{"num_hidden_layers": 15, "hidden_size": 512, "num_attention_heads": 8, "num_key_value_heads": 8, "head_dim": 64, "intermediate_size": 1344, "vocab_size": 32768, "hidden_act": "geglu", "norm": "rmsnorm", "norm_place": "peri", "norm_eps": 1e-05, "positions": "rope", "rope_theta": 10000.0, "rope_fraction": 1.0, "qk_norm": false, "attn_scale": 0.125, "bias": "all", "tie_word_embeddings": true, "parallel_block": false, "extras": ["capped logits"], "init": "uniform", "init_std_qkv": 0.0264, "init_std_o": 0.00483, "init_std_up": 0.0264, "init_std_down": 0.00298, "optimizer": "muon_variant", "learning_rate": 0.0109, "lr_mult_qkv": 0.7, "lr_mult_down": 0.7, "beta1": 0.93, "lr_head": 0.00673, "warmup_steps": 200, "schedule": "wsd", "decay_fraction": 0.49, "decay_shape": "linear", "final_lr_fraction": 0.0, "batch_tokens": 65536, "max_seq_len": 512, "doc_mask": true, "train_tokens": 507800000, "max_steps": 7749, "dataset": "wikipedia_en"}
Each number is 128 + 24 x the weight over its row's rms, rounded and kept within 0 to 255. Layers, rows and columns count from 0. Numbers have three digits each. The size before them is the row's rms in percent of the matrix's.

# layer 5 MLP gate, 1344x512, rms 0.136, rows 912-948, columns 384-511
101:144125145135085130152112085170173169153153124125105153183136129181164130097119142127141132151132132104161155176135134139104094129092090140059113154147130132130125099107170099083131139148112126145105142170121131098121125145119109141101143145098175143137127110123148160132132106125157107137098116149126121138104122116167122103134117104130133104117150137092180152125125128143148129133110
095:135141122144119131147110164109133136183141161117081139110083083147116118141168140095134147067150132148115139153108169127100128162107120083120131074127103118094146135134088097140078135115170151120136120123134143146152103179135141150081124105080157130092113126105137093138153164125104176137162131118119131129075137157090136112142169152109159104090165138125078190126116108130150107140146
104:160148158121107133132136101144139114105126119081144152076125136140123141136127076166124115158118115144141083128117144143144139144107144190129115122141121160139145133127101122102147120133145101089130111097123169131124136165132184139147103162164114119135110109155144108160134156119162105175149123139164123155136155121143115097101103138112135115137172105104096119118140152089158149139129
104:142177140145139135120137128175162187125158159125099116127147109141133139137132107173140119135092105146148112145120147166121113130094147171157148137112123133170133103149135113097151110140120126122133162122102114135153099109177160135107139149129114119124124088115119138144102107104110164140106083128158151145122139112093146141126118129115115123113117158128132141136080141142122128113165
098:138159126154149131143154141111138103085096133093118145106151135135136119119117103147143133117152135138121115143124154131162130142137120128186121102104117094127126121132152127126123120094098090118121153114146109146117115130115151154101119138111172123106095125137132140130153126155148117134103138169178123166156120164159138146172145129092119097134143107138081109148097129152143143116101
104:107145143111159126116142203113098137145153116112123137145115161075094160098121122145080161099167097150148141096204117123147092147143116146134148131140124156109138166118124121132080131123152070170122130126099136102127150153089131115128163099108119134138126102139108137085104119133104138120139082162147124127158107171110148136117127077109129134079094177114119142156115141101143136114128
099:125067100156160112144129184110161160093099124125120129164102132105143088116135104144144093145149078136168137097143127084150146115120149130164132142135101120131092087156130099105102095136108172109163148108099143143104156179149132133096118156111079109170113129117119112147122132138140139136107130149109117105117114109145138121134106148149159095127122116105160154139122125166164117127129
100:092135123154112153099136124109141163124090093185171123112090118117153155140076125123166164169132141136144144143088119101135116153146133115157128147117088133125129107142149113116109127133137141131111135092139084137135135164098133148133120146130108119151086145119085099128159127133132169137125133113142111080105109111131097114159080133160150097165130130114128123093160115118124153118122
098:144139141133112122129108126134127169117133127081124147115136072146078126119153152125170137115067093138111158138125116145175171137145153105117122148144125111184065123143112093133166110103124119126140152126152127113122142161082099149133113141141124128128099113125129114121147145168105114103104155089146130125124174151086112109084142149097157183139127158133172155097133111156130092164107
097:113141143114117153188140127149131155123111109134099144126095130132126140121160140103133081118138149144069167134130116150134135106129102126098151140101154128118110103096148113110111095085139121156116139110140090139107099120095111127164101097151107115136117165100077119097130105170110163084108139103094165107128067155123104114133154165153107139113130095133099117110111146111138128133097
105:119140145114142107136115103132130104138134114137105116120110161154121148115106108118156141145120147146096108156135169103139125151138186148121123147100130150105141125128126126123136066154099131132125133136121154114109136162077075149103122124096139158123133098165129120157112111105126117141134125133107143133156104113125124176075123120116131157109110161118118127172151148132121086110122
097:108113119101105112128157125114139114175137124137145145154100167112150127132120120121173121123099124138109134137117133134114157141132115137118141167177093122125119168134093138097144177064179164120155141165165135151116125078103166094169128152094160093139183110126168098155153119184149140132129121159138149148115166112140123091160118071095101115116122128140130138138134095120126139128109
106:123062136132149115139142110113145150107110121133146100123095127086138090143112089136135114112152101116131097149117132155098166104114155139109116117098152103122114120136092116142091109123152119105163101122166106117119096089080139135141148140168103132146141120160101114169128106087106089087110155097152150114153178160097118113143125118137101104111138125139122165134153156119141132115084
096:154181101144122138142159140140167116142145155132104140120107115115109129127089153152131130172112138161105133143117160137103149099132151102136143130139160125133112090131109111114091127102117105157136170135150110111119146144154151180187169137150125122152130133114088179118077133153144149101120106129082117143084085106118155143143180077080120110123142123172152138144130097157116113123106
103:137106125169141135147130157116147128168137169170126139116140127121138134114146122111118148092169112212085156133107113137136128120138113123098143139119115133132124075100139162147110160111098120141106164144170080120115139101136121082128120122148122080160102149134102146162112161088137195120151108168126150130140133125123125126131111152124145159134133108117092115139118138123138155086135
101:129122130116131152100111156117113173097148153107110138110153145144145103131111133114120139146128107194118136099122157104092110133129153081101118113144129114098139127135134119115112129127105120136132136123094118142149119097119115155124151127106132137154091145148102126157113114149118115160140129173119119131092099162121136111142135149148149112124097133134139127115096175122123116159117
103:127130119131173158158129107109123147115139131101106152141139119119123124135106140139168118127107119103160134116131110159105117149147140153088106142176116103119135133130134164119101123130138187143138125140088144128130163073112144079124109130164142144137164124110121117166103155142159160155119115177116117196131165120154098159110128122092139117108107103112111128130134164134129112128118
102:125145150125094147129128157170150101120099151138118128144156108076109155117126161111134139141118116136103155166100172143118110147120116183100107117165161093135164097147138163098146055134127100137149168130142114124112126145152116100116160124110142110122151106129140143163139137140134160129113115132158138142151139137085107103067135121126123112156109137116109096080151147115123112127130
099:094070135128099144183130111149116128133146151145119129120099139075125135084136141161123095146118151137162106191162143165135088111122139128148117126141144124104124124077147133152111113127155179136164093152185158137127133137095145078108135103128146109163120100112151133102122171137133140150094158134113129144135178137128146097104112110081117161142183133140112129114118161117155146116123
100:165146114156127114131109120106128145133124139115131151109141089125113105157151122104117152119102158113127127123114132131128074161127139115142108155096135174100089136145091143170106104104140119158133134156137161122127098145091143088133117137109146114130145113111129114147111152105104141136103134097163139133125105166105068093119156146145132137140119120125148126103134093108060120094122
118:123151136122146114100138122160130136135134123131129119074114131135121081179128125088159122130090156133126156121131125153135130101111089117171121167124140130094117145135132083113126133137171133121092134139107143122116123092149151075097106108134130138108117104105166102163117137130090053140151212177116111084135095108085165142112105100148114098127121121101142141090145113106125122111128
102:166124152100119120132169136153109127151164139124160130183122150135127086105121122107151113117101096177156100086104105090118108112119158151171111098177149103100119139083125149140117119114164095091123117132113099136114130144107165106138129146154093136116124113123143108127120162134113134133131120065142158130129125159127127103123115133124089147094129129113144180110110095151140123118174
108:128098104147132123153118129120124124107129127132152140145141173155148107123124157125158149094118153146129078094143157116143105133108124129160160154104120116075120101140098094081121077130130168149121115177140134125127072195143169132122134153087168111172123145167077099184099135143088134139140122125165128113113128150089098106150127163154162118103124117089166122150102146127113087140161
099:091116119139125134130087138104100159141118114152083150129157145106124146183127151083119160133158141098126144147143145130160127097120137138154107137149098112115152163118055090148138154128145122167109157127175127094116122149168121083135153103133123103123144113169126113176136133134111139137139104145131128157146106132126132109131131148085111089096154141109133101150110155149109085101112
095:130146114160089129159131127128096124147132142130092123124102132130159126104105107119155107141143136119201142157109184130153118146119077139109121109129139095099103130109132127089099115110102145106163129126136112104139148136094128138116122116104133131150150154160112106124082144147116127099112120110146106143074135132128143117156187091118176125112161100171133096122077112157108103125129
099:099139123135116056173143182149150106107139082120153117126127131154122140101161091139131125170145139126125132120114148093146099085135143140132169124103135145115132104138134138086085101147162145155126154122095131121083113170130074126113122160114113159126137104119147136141125128133090098149122122115119135149130104089163045163158098132144116133123132122151115095128154150126110098119132
104:160179093099149079110127112114176097130126104144141118118138119121152113130098138134141139129143131145122115192132127131142120141100122114116144118105125086145141107131124132120160159142097138109128139163093144129152099120138118161088134127155147080097167144112101147139118143130153161112127140117100154118147130155105097123123136124122109141113098155138118099112145117108164125104098
101:151176135158143078141144140099150110161115131148101130149118130156124113121184123123105109156129106102120117119167106141161122147153101152125096148128125155129110124071101092132135107150116140137172201126147136131143178123102102140179135086169161141095142138100116122100130104121108120139157118103126087156125120118121149160111161127108100084128136130134134111116149107137083116195153
100:107122085131121119160165131123128179088136168111136160117138101116122102128103126065164144123112141136091143149139148130096183119112098135060178101092122139100164116156089131147143118130111133140121134150124159146141124165160124176139107141184169156115138130119149129115118099128130127117117124160110138150086127146116117094126098140139120118083144134161098120107105123129140111108100
102:142105170141128139142127151126111137128110110125142111100109120129136129145153149126145139105147143145107132098078129108167110128112093139097090131085140117148162150152143110143156078140137105149176170095124104106138138155150089176119136148105123123138115157120115162127124097116158099114135103113118111133100146091063173138140143127112169128150147145106135110177149111145120094112198
102:153117135091101070139128167146142126104148110121147098191134091154121108107106087114122142098156144092091112134138107122155167087097156127115099127152122055118128114126124085114141094122121100132095112150109095144164164153170137160119109143168065092154115125100099139173127141120130114097109120103096142121141124173161100120101120130132098138122157158179159143149123158174151094133104
101:121106142098137134130106136136141168109142121155133174164150137162085129119140091143137083105155142201161105103136117146140197144106136115139127111028115107168107118106165107103123103145119132160141132102142144103094075171172101132130128120143123140152150141151126128173134136177114132141108120146146131124130140095142100094086178133102130143093126113107173103140148116129118121085130
100:115137111074167159123113168126139121160094132113115089139111156137121120106117165128127140093074102111157118109103154139090109105080144143119110147115128131116191123115117123150155125132069129137114106138155141128146143098110144090136145144164142163132118133166136112115100101133111149171125117137148118163121123101117132126095133129090083117134107123110142157172115113090126132138137
099:119151045137122125103131142148117104133122093135101108128149153138136127149131129163130095130075109157152088103119082144148144119119118134129120139153098149148118146121122139134081123103157131139122101135112140101150087180120114108145136122159070148126116141156137149135118133139088131097151117150128093108112121093143139151143125099103108151147163136126108146122125143132174127140170
097:149086079119104127096118126166145101119151146107111129119091103114124081110135114088130130154135148126123104126164109166128140149162105156144155122110113083119143103137136078152099111148121121127085102142125144127141136131161124116114057099147082131055169093154104125125098134085108131111135098113155118131150118119121110149139103110123139109167127130136119103115086169158149132084138
104:152142122095090153093084152148171128134102125185152132123117137094204175126132177127136084132124091119169148118154098144140110132154097122115125162130126105145112145157138118155148113133124109146108105137138124137118127110148146083116139109135166126128122123123089091164096154143154129117113091102141168154140145122105119144100119125102135127058099135091119145160120107114117158146130
096:171087134088124148174121142112132110114153147095156108113156155113185093134135142123092116142187109126115147141132170100141103117130125138141110110154133104118116089174082096119137110104119116095130112125133153121136119135100149156125160137155157114141129140179097153122132086080150153125123127158105129099122156168130181140117135105127118149149117137147108139099106136110131140099141
# layer 5 MLP up, 1344x512, rms 0.144, rows 912-947, columns 384-511
099:165149094122083155142117178109112103103084119130144097136122108111112141129140101122110165133120115188135152118148145151116132149076148138143102127159121118145132149111147148136102126133117147127124143133126140109140090144110146120104089100135116084177138113145100131136120125119122147161130109155106153125095158147144131110117147114140128143163153083164089124129131086125134125142144
094:087122128125162131132115117131138147084106161123111143115102160135157121120106129152105136130173102143174100110127154113145141187140134120143136163090118130104125178130120118086142086123143102143147087116129092103122129066153137151095123129137104124087125156141108112125119134170120127155115120098176113131079147151074108123104157128125113127116105122117137101124126134101087105152081
099:149145080133116172145128146084125141120135119122104096158148106161136114147145123139128139071121130114156106148065100083157105153124111129165153106145094129143127110120138121183089114092163133123121154128108147127141138099074101123121124136102149165147137144118143122089121101145139160102114101153107153128089112129123137129179112135166155122164115130163106154163124118173149135120097
101:120114107128109123152106132099138119138101120143100115138141144117144139128085084127101149145089144078104084135127094085135144124127094107140113078127176133128117146134119114140102150131157131146122101125148124156138169165153106092102128138132123169122103096173137155121127135116151141150115125112145102099094135120137152143128138133155128123126148149186112111139137106167098104136092
099:184114126142135113124115139152098115145096129140134164133109108137109075113137161100136098098134123118107107077137146130101141141155124090136096098134142116121109147113131142139144122109127122135095198118136120142148138120143116104159098150141164158137171138115132117136115156108123141099084144120117149111103156131126138136116126134124140138138092101113126093160131086128138137105170
096:143113112113105128160097149137082106118173147149106112138108162112146114141108152137124152098108145179148126133129119091126132115124110165155160098121123149143104140128102100121137105156142134118098107114126121143156097162119109134123158131131164151137138162090087102126146136128130093141131165124114103129142124179154115158136146076144102124133138121139108146112121134084147106172111
097:143123129114125077116126114156169139101142131132179113136101128117145120155138132144116146117090138138120119140106125135136155141113121110146131107098131144094119155138109116138113119129125169116128123138142165115108157163132136141086151111153118174140142116111123179098086123133111112090099115153137135126147161125146116103097180170133120135112076139167118124127125146130133083092108
097:148131119127150139150116098153111127139110166158118136081164117173111157114114111130135118138122157152111116138101148116134135116151121097109101118146138147111106122102126095136110095128125127111136119152146171094109126154183144152126151087184143173109126143161119151181121145105126113130108121139114117170076119097172140112134111137131141119096138188110127144145083102107137106125109
097:099155132077172139145171171062137148078106157126131131131123091105117110143105149124125122136147108148143160165110106090112126110143121076139086150144151129166145115126158120102135143141141126159150108096133140117161194097096089147146169136130134158083125111104135093108129107108108152130114146087128112119150158134126135130103114171118116102104087127131110117148135140080147138127160
095:154105132154186108119123119179114128115122128140108138082096131147129124124085135124141089103103154129121107109144083097114120121173111172200146141096088159146128114147116117129164131140128148133096105115108122082126125120165092156123119102107138145137085132141133135172051117111121139165118124068107093140095140097136120143108069120143118172101139097102187127110110107121129134097151
106:153132113155119128120131088121150116075154143151162126142102151115115108141164098102101168121105105114125159117145170164124143139118118127116126123157121104134137139133093132111126148135142143126100152168121141126151091140158097150105124100128140111109107142138096121111099149091092150154152169138131113113144138109144110144161143137150138158114121156133114124102107149188075142129156
095:114128141119154129198120133138149116137110104096095179111094133160094122100123086162151094163160085145140159141117131109163147108112111109117161154120169144132133066157190118095097152142130100136132116108099100087093126118133048130110106096137099158107138150140098115173097140080119128088132145120112115116186143121096132134127131144105169151132096137139091117159138127139117130145129
102:137133098145095151133131129107110111101127155105125137149083134119134185112166215164114131094114093091128136104129114144106137105129122137142155168143132130116108139108154131125111096112077136145071154137134114155160167143135108152121121151152148101171131123142136117158096140133124128121099114141126112145108116117125106122143132170131121112112117148109090116103086147110169104137134
097:164184103155121165078122154126158141130149130125122124111138124141112147097116127172134146172121131127132115141126136136125125154155120126139120144104105136122148129107118117101124099106155124078115111173136144091076125137126141129140133132113113124128115120131095141108129145120115120081091137097112132138120130151129140129120136171097150087130145155113154102109078106142168160119105
101:142115190107127084182213140118131143109115112103136090126167081129100089103165115106119123199178124183122161138130102097129121130124115127126101103153148160104123124122109105143114111172145127103153136135103159107099142144109147123109090107099141113139086118153134123162183135148142084130135102109129137155094076126152081166133147143125116151144157103113078108115129131109129107172108
098:132144103137123147112135095204129094121118141134143109148109158158094128154178154157115119109092162151119119119082106125138121142135086100080119131152128155105114162138155149130099156166129171113178102099131098106170106091117071085143136143141124147078145171126134132143130173116137166111156129154114107130119137137113147121160111151161093162132115185144144108138104069105119166124132
098:105135159132097125127143108172116094116123135127140097109186114108147100144136153103154135134085161116117135065143105122112105142138109137130131117123099134159124136097139122167126100122127157095125127143126104164108102142101121123108060092132142137106122126096122095115167134140140097142136121146143108117115137128127114117125169128144122096142137162114104155091076144128133116109121
106:164160124098134128134134122109126111146163132109161139135107110108146076093119160144155092124135100119117122125138063113120112092065164096135109114121116086169116137131123140135078132102119125157080173114168141125115131119136110104128117135101151090145059148154130152103168149144158116114149129142110136142113100151091160136133148148126116133127141173131116148149087139149154156123169
099:129126185142088109163096124134098121127140149168116141089081123142128142090120146136160099126124095133144114150109121126104125125129175112140115161111128173080147131082168095162099130127156154141116111122156150141118101102120149089150095107109156142149144125133124137108103138141142149118107159135125124113072173117133132087105128116100151184125110149127111150101151085143111138103150
098:115061123140119144089113120177144127154111130138119146119100141085135166150119102153153143104143160123138148125117130121091127143120198135122129160132121140147154169109134162130089100134112109172154137131141093176172097140128101144110174116119099138137102130128109106130108127130092073100113102126090132134159162136112159107101114124103112139067125151092167110108121159164136183144119
118:134116097110139092150187145087152130109122151122114120182113154120122145094171112114113130132124109151161127143101133139128108131143148158078140168175090099159141088125084161128151136128067124142192112136159130120096139147138144173134135101147124156138102133157127139145146150119156161118096091098104123139138107169168126113136126100097155160107132124128110111122146123143161122142174
099:066123111097187162108129115144155141103150121086108126064124137115123112113132170119169141126140161142131143114163139156158147141193140158092123138110126149097094109155136109102122130162093161144118116112128158119146145128152131133129112115116112126102162097147128135128118120126138123124142119184097101157123144092124148116124148132127135085161151139141106095132151125119121084152140
102:134116112160100158128122160120103147124157094152102124108121108157143124094119152096138104118139164129112150149091092122141118142172182156122158078132091144123143158109096138146151123118145149113154139174122097141138127117158148121160130155142135147145163151115082121129062154150118124124148129151104163188115132173089116121108140125140136116099140167149142099149076155134157132137132
101:137118148141104133125135146115140134109127156146148125122115088134150160102144158136108139134102137114149142165177129121126136153123142141127126156142085121127159148117145145098114141185128105128121106156087121137132182127116122148134148180112082109106129113145096154154099137113110116137120142123130161172126133159136179115146128128111156115096127092135096095146132135125174104144136
095:085139120134117084089091170184153140138104175130165155111150101138131154112118178093106158075107131115123103132140096110102094123139113194128145132165148087082152150161089136128165142129092158140132109149131118108156093115131101087156134116131129154165114107108176122150117118144110152167135160100170118150121129130099106168095104156098169086164129121123169112128150107117097137157165
098:142121135145153138103098130128159161129134139156103101116133101143159139156168102159147166119130147112132127140102160171168163136120159175107153139120101095133144094141121144108149116137181150133114164122107126115102133103109143146184126122110088124145134142123140184119156105099140142140126101092146166117103089130120134098149124121179131099122061128099125111103145132080080129128167
100:130129112103109134127099138123105147182098112132156197136158126110113121131121174140115109121118120114102072153094126139124118112094140110116146118138149101091132096143137080189158130146131121148097174155119166145105155113173136106122128116127094166158139137167148133109131103169095100107124106167169088103133143108140117137159093152164128119102133103166104118121102081131127095119145
100:113124132131112105113107110157095130107095126124107072105146099092150081134164066111088126132170151136095160143091129140149108105144112147119130097127111168109119099160107145147115131146154118122163118139169122122144123139137096144129150157195143135136168104073114090173154111093140077118140143130112132157113161143070093110160117120085129092176125075168123080095105103133142110135131
099:121127112139106112125120135130166086117148153125106154143149107146074115119168143115114098115138097141110144158090159119133136168107115095161130118106152119144137147138127145127164119078130111119110113124113145120139159131140115149131139085073121131109140115155122154129111151080070160154131124160118147135106148155143169096160187137153146165167134092151082143128149116150141099097118
102:182138146116117155185099164085164111161125118126143135105152132086138131120136143098101141095136086209127082117125114126135166105176104095134108171123150134118168123102176179133117098125112160128149134137141121149156114123169149149110147129132124135172119119097146101136174101140100126170154130114166145129136097118135126103126102131164076122096147067139115117148131122132131116163126
101:158112107139124110109156101135091156162123106139164149138121120153150135077149173149141097138108123103120151116120151111098111142119102140154165092106134149153132099105114141102126101123166154145149110115157130131083173119099119137148084097119118171132147117146122121086105183069167126099137136155141108150133082118142165094127142140116142160120159130123135124153136133112157124127127
106:141151142112126108103140146111144126105088131100103129130126118117101143126130171074144136126135095101120144075072130110136114175108124140125138137130129128142076077119082124101133152120098116112175110126159135112129128156071105129127114187165115119123144161164086106206126128106101169113081151100122140122132145112126111180132130138112160125149135114202090133115082157113123153100147
106:103089106125142164082112106132135093101140127167105142162127106161105087130126121087103170134106109112108133142156158134116122099153105156076125131112121142124151131147084149121124107093108159108123080106162105106165121128137142086108124151199112140163122088122123142145131127144104087121158150152113152099127110128161123152121150100123138112126137103116138159178144144192105109160096
097:131120102167159173156123085138113111151115116097182101080134133135123150117114135111138164128142162166129128138134161147105136141146136093157161124130179082108153129148091108146103085100132135080144117138107188083138119146149162114101132093132143132120097152098085120157135132121124154099112150131161104087155146093089151131078158126137124147126092136119134104126135090094156144094154
105:099132154180140131184133095164083153131136123138091122145132153134148145110114172141159114105096132149168062100040110133133132113111149100132137131132140133135092136164137123150139108153122138144159120102152154145101121139106077158117108119143140148124076195095164159128107120133156118127127114154095123152131121118124128131102114168100127172111073097157095149115137136170151115104124
102:122127124135136126117094116126145125117129116175129130094150157097100158119133119150135153161126104139093125089149111123126104157133151160106115122108119121127143163144117058114122132141133083156115075116125108109139128131137130082121181163124118155100096134107159105141114117119154143134141120140171115112135128060115101113150160123137181105127134120169111125119135132094126103119129
# layer 5 MLP down (transposed), 1344x512, rms 0.0582, rows 912-947, columns 384-511
098:128144143073141167199143116126166129155132120135146105156125137118104155139113083137136122119095105121122101147133138182147132164142138113145111119090137127126115108136124086130150087129095118109133135134131143121143115113130121148146146110083108119087094106109106109130125139165130122088107117119136135176164088128107128127141111133160144095114144156091128109103109135152086101110123
094:164133160159129109119145145143128136173129175136116101166125172126107156131158124137132120110142108118142125173107112167181086169121121118131122094147176120113129153151108146163122161141153104111097132104128145161122116202121111126137114140110142136128090126124136114168113170098127117111167160129132139131120102156141099085146131147140197122100143117116089132127157164122125136125113
103:121121170110140117168105092091148102145135135082110133127094153138113122128120138136098125105109107135122188116122136135144138146127147158112165144162120106137154181158099123130084123139134150122137165132115149200103134159131116128143159109112120124137138132128123147120148143116121110147150119162097099123113124095110116149122177170163117073089094144121111076143138126128099110123099
100:129098145158133117101164130120109181117141085122131143104126100147136104109126132159127127121157140131124146133097129097126125110106140120103130098150100103126178162147127135090094145137174166122112118116114147145099165118120145155144146102134092162104089139075118135134144125121141161127110132119084101139121121115052121200119168168123163152178161144168135142144138086130088126114128
096:124148152131144135159128121095135136117107150097126130125171169151102108068091111158109175130131144136147102166173139126105103153147126082133177145143096146130149181076114107145127131142111108100127122134115138109089131155099125133136141134139134111079108105110116135111149141123106141151148159179143110128179132107146139156158127143176121100106134117125146155118144139113137128099065
098:115148144088175089111104107092116125167120106114175102115121119160158142142114136137106118155150094125097106157120166157109108143104153129097108137112144101140129151135137094111114098146099090127171154146143148103112135128153134126093162129144105086099173121112122156154165152117115122097127140150100124094128151140152108128117117172105146136167122137092157128196103156126088137141094
098:105140157133085117140112118120097158122113101136113148122137148116155136164136133119138124086158111143127143119116084102132125149106102153107151141160142137142079104095137137124138118097123117092142132107101144117134104125132158121115113136064118089107140165170134129127147117104172137112124143087135084149170123117112118126139175135157128113146207138091122119104133155099154075144094
097:137128132102119132128145151142151117134120124081136087152104149128111147127143125131181134094137138122154135134140156137119117083081116153150135091111133106125088110132062110165165184092152124145160121115088117124163101104123173105132164137092125121116146112144120076111124145136131123171109144115148165121173124107105130139147121158110090154161153106141110152138128120123131119140146
094:139114113095106082099107135144141147159137112138099130158105211123174148168134144122105106124147123118168113144088121179153137136099082146107133132090124123088094113165151159155081138085109176093118132126080113136139071125129164087125081142114139127174133117133133142102144168117133095074142096174093128154113108132126123153160122074134132101126093165134192157134090097143072110095134
093:139133109119125100103104131127094130125127126162136157118133135080115097109141100132118152136164121100129128146099159146094086172120131149126138130135161125173119098135143133126138134105107155143130137085157121166058132134132142126114155158138180109127167113101147139132114117124128145122169144167118126133151133157095146143122146132128132061159144115135085156088138124086143106116132
099:152123149146128153210132093119084129123126093105152095107147141135135135132111093164136159124165149124154146116135141139131122137110120117135139107115122137080101105087133149134131091123157133110124104127168135135128175103087138161118120134110142105119131131147112123156138114111134131126130120122170133153159118072159105134084110124141138119110137122138121118118187113123195105145145
093:175146108160121145129145091117109135140131153162126110146137131155175119115124190089131134102066128133102142119167093153101139086119145086131121121150132104131157132114111142171166133112115096126146161121143123132135117155095173140118107120093128103113127113115135139115105087174134130151131138129150139141101115120130105097108140093127121097137159090150168131090100114115125111093135
103:102128114100139164133103108127143131139191131092157113104142146152122108101137200169113121150124102171150144049146141133114112147152116126159141131134148181136136137166107127098182114126138136129118176078123163133131142127129156135142165153094180104130155160077129129108131127131127125111135124118094096114148115135155115123125132113094113160118096102142163120164135119156130111116097
098:120158162119076106141168119091162133073137137135088099087122149090155166129119085138089141104119151155164117114095149072113151104146160113105116076147120125104119130117142096120147135138134128117091129157097127138131142118121116133156128139113157116107139147106168130090146117103112131125167147093088153156079123107119106161109104129095137124115151154108150087104091118155135114142145
098:134127068129138167145089122142092081134116153171140173100196175087148077146116127097119103124136168120078134131136094144143170127121126088111107124149116108131120157094120116129150131103124148139140133144135120110136096129127130122116128114169123125133148141129105126131100148185122150148151095140119130107095133134117142156125111132128114115127122093158159130104119136103157166115161
098:151085144138151104118119140115150137185109128134143152164146155125131162121143093137117085153097108115129107094128126160175130120130096112136141082138140131163107129121134104173152121148131128077132105127119120134127123141175154149177114162123154122104140147111146146130155119045134121124138133171081145161191124077134109152123102098114099184118143134111147118118116129106177128150146
100:094120093116125158114118138130148138136147137125114135150152127045109131140137108092115104139142143133181092174163152117170086163131168156131131090148140155155157178156143129136151125112134093059132106092154152089154174151126111141147123111145125125142148113146119093089137153095144113129141110159133144155116112123106148129131097139112139097124115128136103123149129147107094101133153
107:141121163112120154122105120158150126143179140116132130146133100147128103141172116106148168106126138127156131104124107128108171158162141109148156121124137140120120150149125125131116176120109114164071111121146135145140146096140117130135094150121106153116142145156124168077120121150103095107142140109108124122120141125157132101205180119157095143163125124127142108122132127159126131100106
102:160119141110124120149126179117102157098129101111118117188125097106142127143134093121143155064172099107103173134121109150135118123103125158146114124113142154153111125081099176149121149088150141090105141103119127123136089097134116149164114112159082139145130111155111119170112111124111147127097101093169148153151087129144125138147157130127135091122127103081121124151119147091128145129099
100:133146124134039088128124147120121139150160142072127141132159117163129080141116137138098095099132110150104105073096139131148152142142092135119131125155125143153137090153095128090154097141125148103135094069158127127086153122144147138135146149106108108128141124133105158106130114141147124099144141115151105147154085120155154118140115125139129158092132133110112106104137124116152123150130
112:145106142126097118166131125141143109067151082092142145142151111165157165137148094144108152175135141116139122162096148111112158136133138117124139131144095080093092153110141165143099150103108169138149147141129084120155127120137151121118108147128150137139137123145096109093113108123175160144127082160158161149147179160123122141154156095141127148106128116111140130194105094159151138179119
101:185122121172101128151119174155119110167104154151117144133124125100116126155143115112143107143117076108131139156140082123091086094123102114117106102130130095129143115146113166131131124127157127126097117119134155140131094142113153119082120138123156108140156117175103181164119122132164113127144126094139093122140127131101099149114149124071115129085109131146195163136123111119117149106168
100:125122154127125058136117109153120141135101134113140147157134177139138149141137107140113132094146125101117112124124134110169087167092125119112183144140137146132152132148153106064122140106108136100142112131151113114069122116094119094113101137161089109117177175157149132159109152158117111129105155119112095107154112100129137133150140119129126123101126110121114150160148130143132103138085
102:121154083113096143093097098129093145105132163116099102137091158097129094126133104122117110142131079146129102147166122109097110155127155106085121118112169120103179157165141196095117097080147121087137146125110149119128100151155136117114136144163115105093124138132117166137072100154137168144130117113143168103191122163118160105132189145139129128102135154160098118137108137123098101138125
092:108173144095108156136147096135134095113127111162138129108164146125112104111129071113112136138136135116147130157094088108143135118145117135129067116111106176127146107130160120154099109154149097124122170100091108163091155137140129118083092120142128109118132118101120050139109170139133135133109122112118127122116080142166125141148101124109060142107148093124081107167114129169139092144114
099:173115127108136087126122168149145171120137179136114120105126102144065133117132117114111148135164105143132110129160142093123126097130156136142129149130142116140089102144114086126087107120121090134130102112122095190140131156147132101140144149145137106103105105145091131171115133132115131140123120124110125109126136081118156168141145109120127133128142092095112102124098175147145133111133
101:098145133100118101148130111112154137130149197079132139147081153116142138129157143115152137090152132134116136120107158140116135086115155155150127173133097108159147128134121098139185133153123136097135108142115148178143107117130156144086104070138134133096116118091104119130123099139107128118105119098151162146146112101139125163117150117114125107161111134142123101128099173168079162118133
099:124138158145125129137139128093136116107127150116126111121121133114116147120144120137131108103154135150179111124139122153091116168119170173086149107144124103139130175134159111102110077176127136106101089100107107121079163143156118162122149137104128118135115157123105160169164146131102119046139129115102144145087110121127124136119166208132139145116095168121103143145088161128116126130135
102:140152153135152164116069144103066136131137113118129142111118106108115141137070111150135134140115119119146129142106110143131126117146119141153130124170112138158112120110127117119095116140128112137143099095125143111087151126119131128106159168140100103127114157145113123144156129149128108143138136131074106113128095136126123128085126112139136194113121097121121083119100139123118143110130
103:098117113154135135082125131125122122109146113126129154112117072095079111172132099120087128151128145069135164125089142139087091131091094159103088101104097109114122102114112113123139129144148141099164137139152122119103118119100158111066075142124122169144123173137137070120107132137141099092132157151129135127112144140157121102082140126139139102128132098127106123134101158115074147120123
103:134111143089093124136171156148106128107116126119121103171092113112095083113129153113158173167102147117123116136198136161122143082157129126118097088079061164136127083158142159177084128154105144155155182136135151099124080138170103146114127160127099129159149096133143141106138152135115148088099134136100149135097107123107137123090133158115088103106126107149137138125131167168112125104116
107:172106137119137147147136125153130097124077112188116118119132137081125128134116152154148139111075145126147137130117123107081165100099088130132134143104135138140163131129130107124134109144106147134107150163131129108111125128149100099143085113139160141082136150150147163161114108118152171149138116164137142114117176129137104111112128132098127081107136157116136169150108083076133132140152
110:139158118120126130107136113133151109098142134119107179108142088106118102107105129147162120118178144106144124110158123116134126125113118141133105157103120119128163131153149143123078176160118152117113139152115145106085116119052140123149120121093103126160159089108135175140108078149102093048135150142156192131089100136134109128109136125157141115133187114119151160140103177172141127136100
098:147111138112134110134144166096143151130132143125131163168146140172156152101147137123135123132160084119121192108145120141135082120112147139132118151099120137184107147145129119150165142146101137141124138132132124137135142108150189117103100110115120095137111081127146116146135113159148148128106116127117149093162134149127101107120104172100204115116129152093115162109138095160057111130129
101:114143098152125124142123091130122137121119145157138130104112162134112123132139157100115125086125143095149177080104116122117155153154146097150087146176142081135161097122119159126154128133111115129184182123167108148121144145109137080130094136119128121166082148082166134116109106121119129122074121121122102138140151117107164124134125145133144134115139098117096168126186099097122132127142
103:143126117099137155086162204131130122137156114170117146148121138155138051123137152125111081124131140101125127136123122132093149137116109125110075161136114136131130130147121120092118151122132123152136130135140135162120201084128093128098124126130131130130109117100114128140161166125166120168104104110101170118125144166138112162129095141151155147097137127119142120134173133174148163175153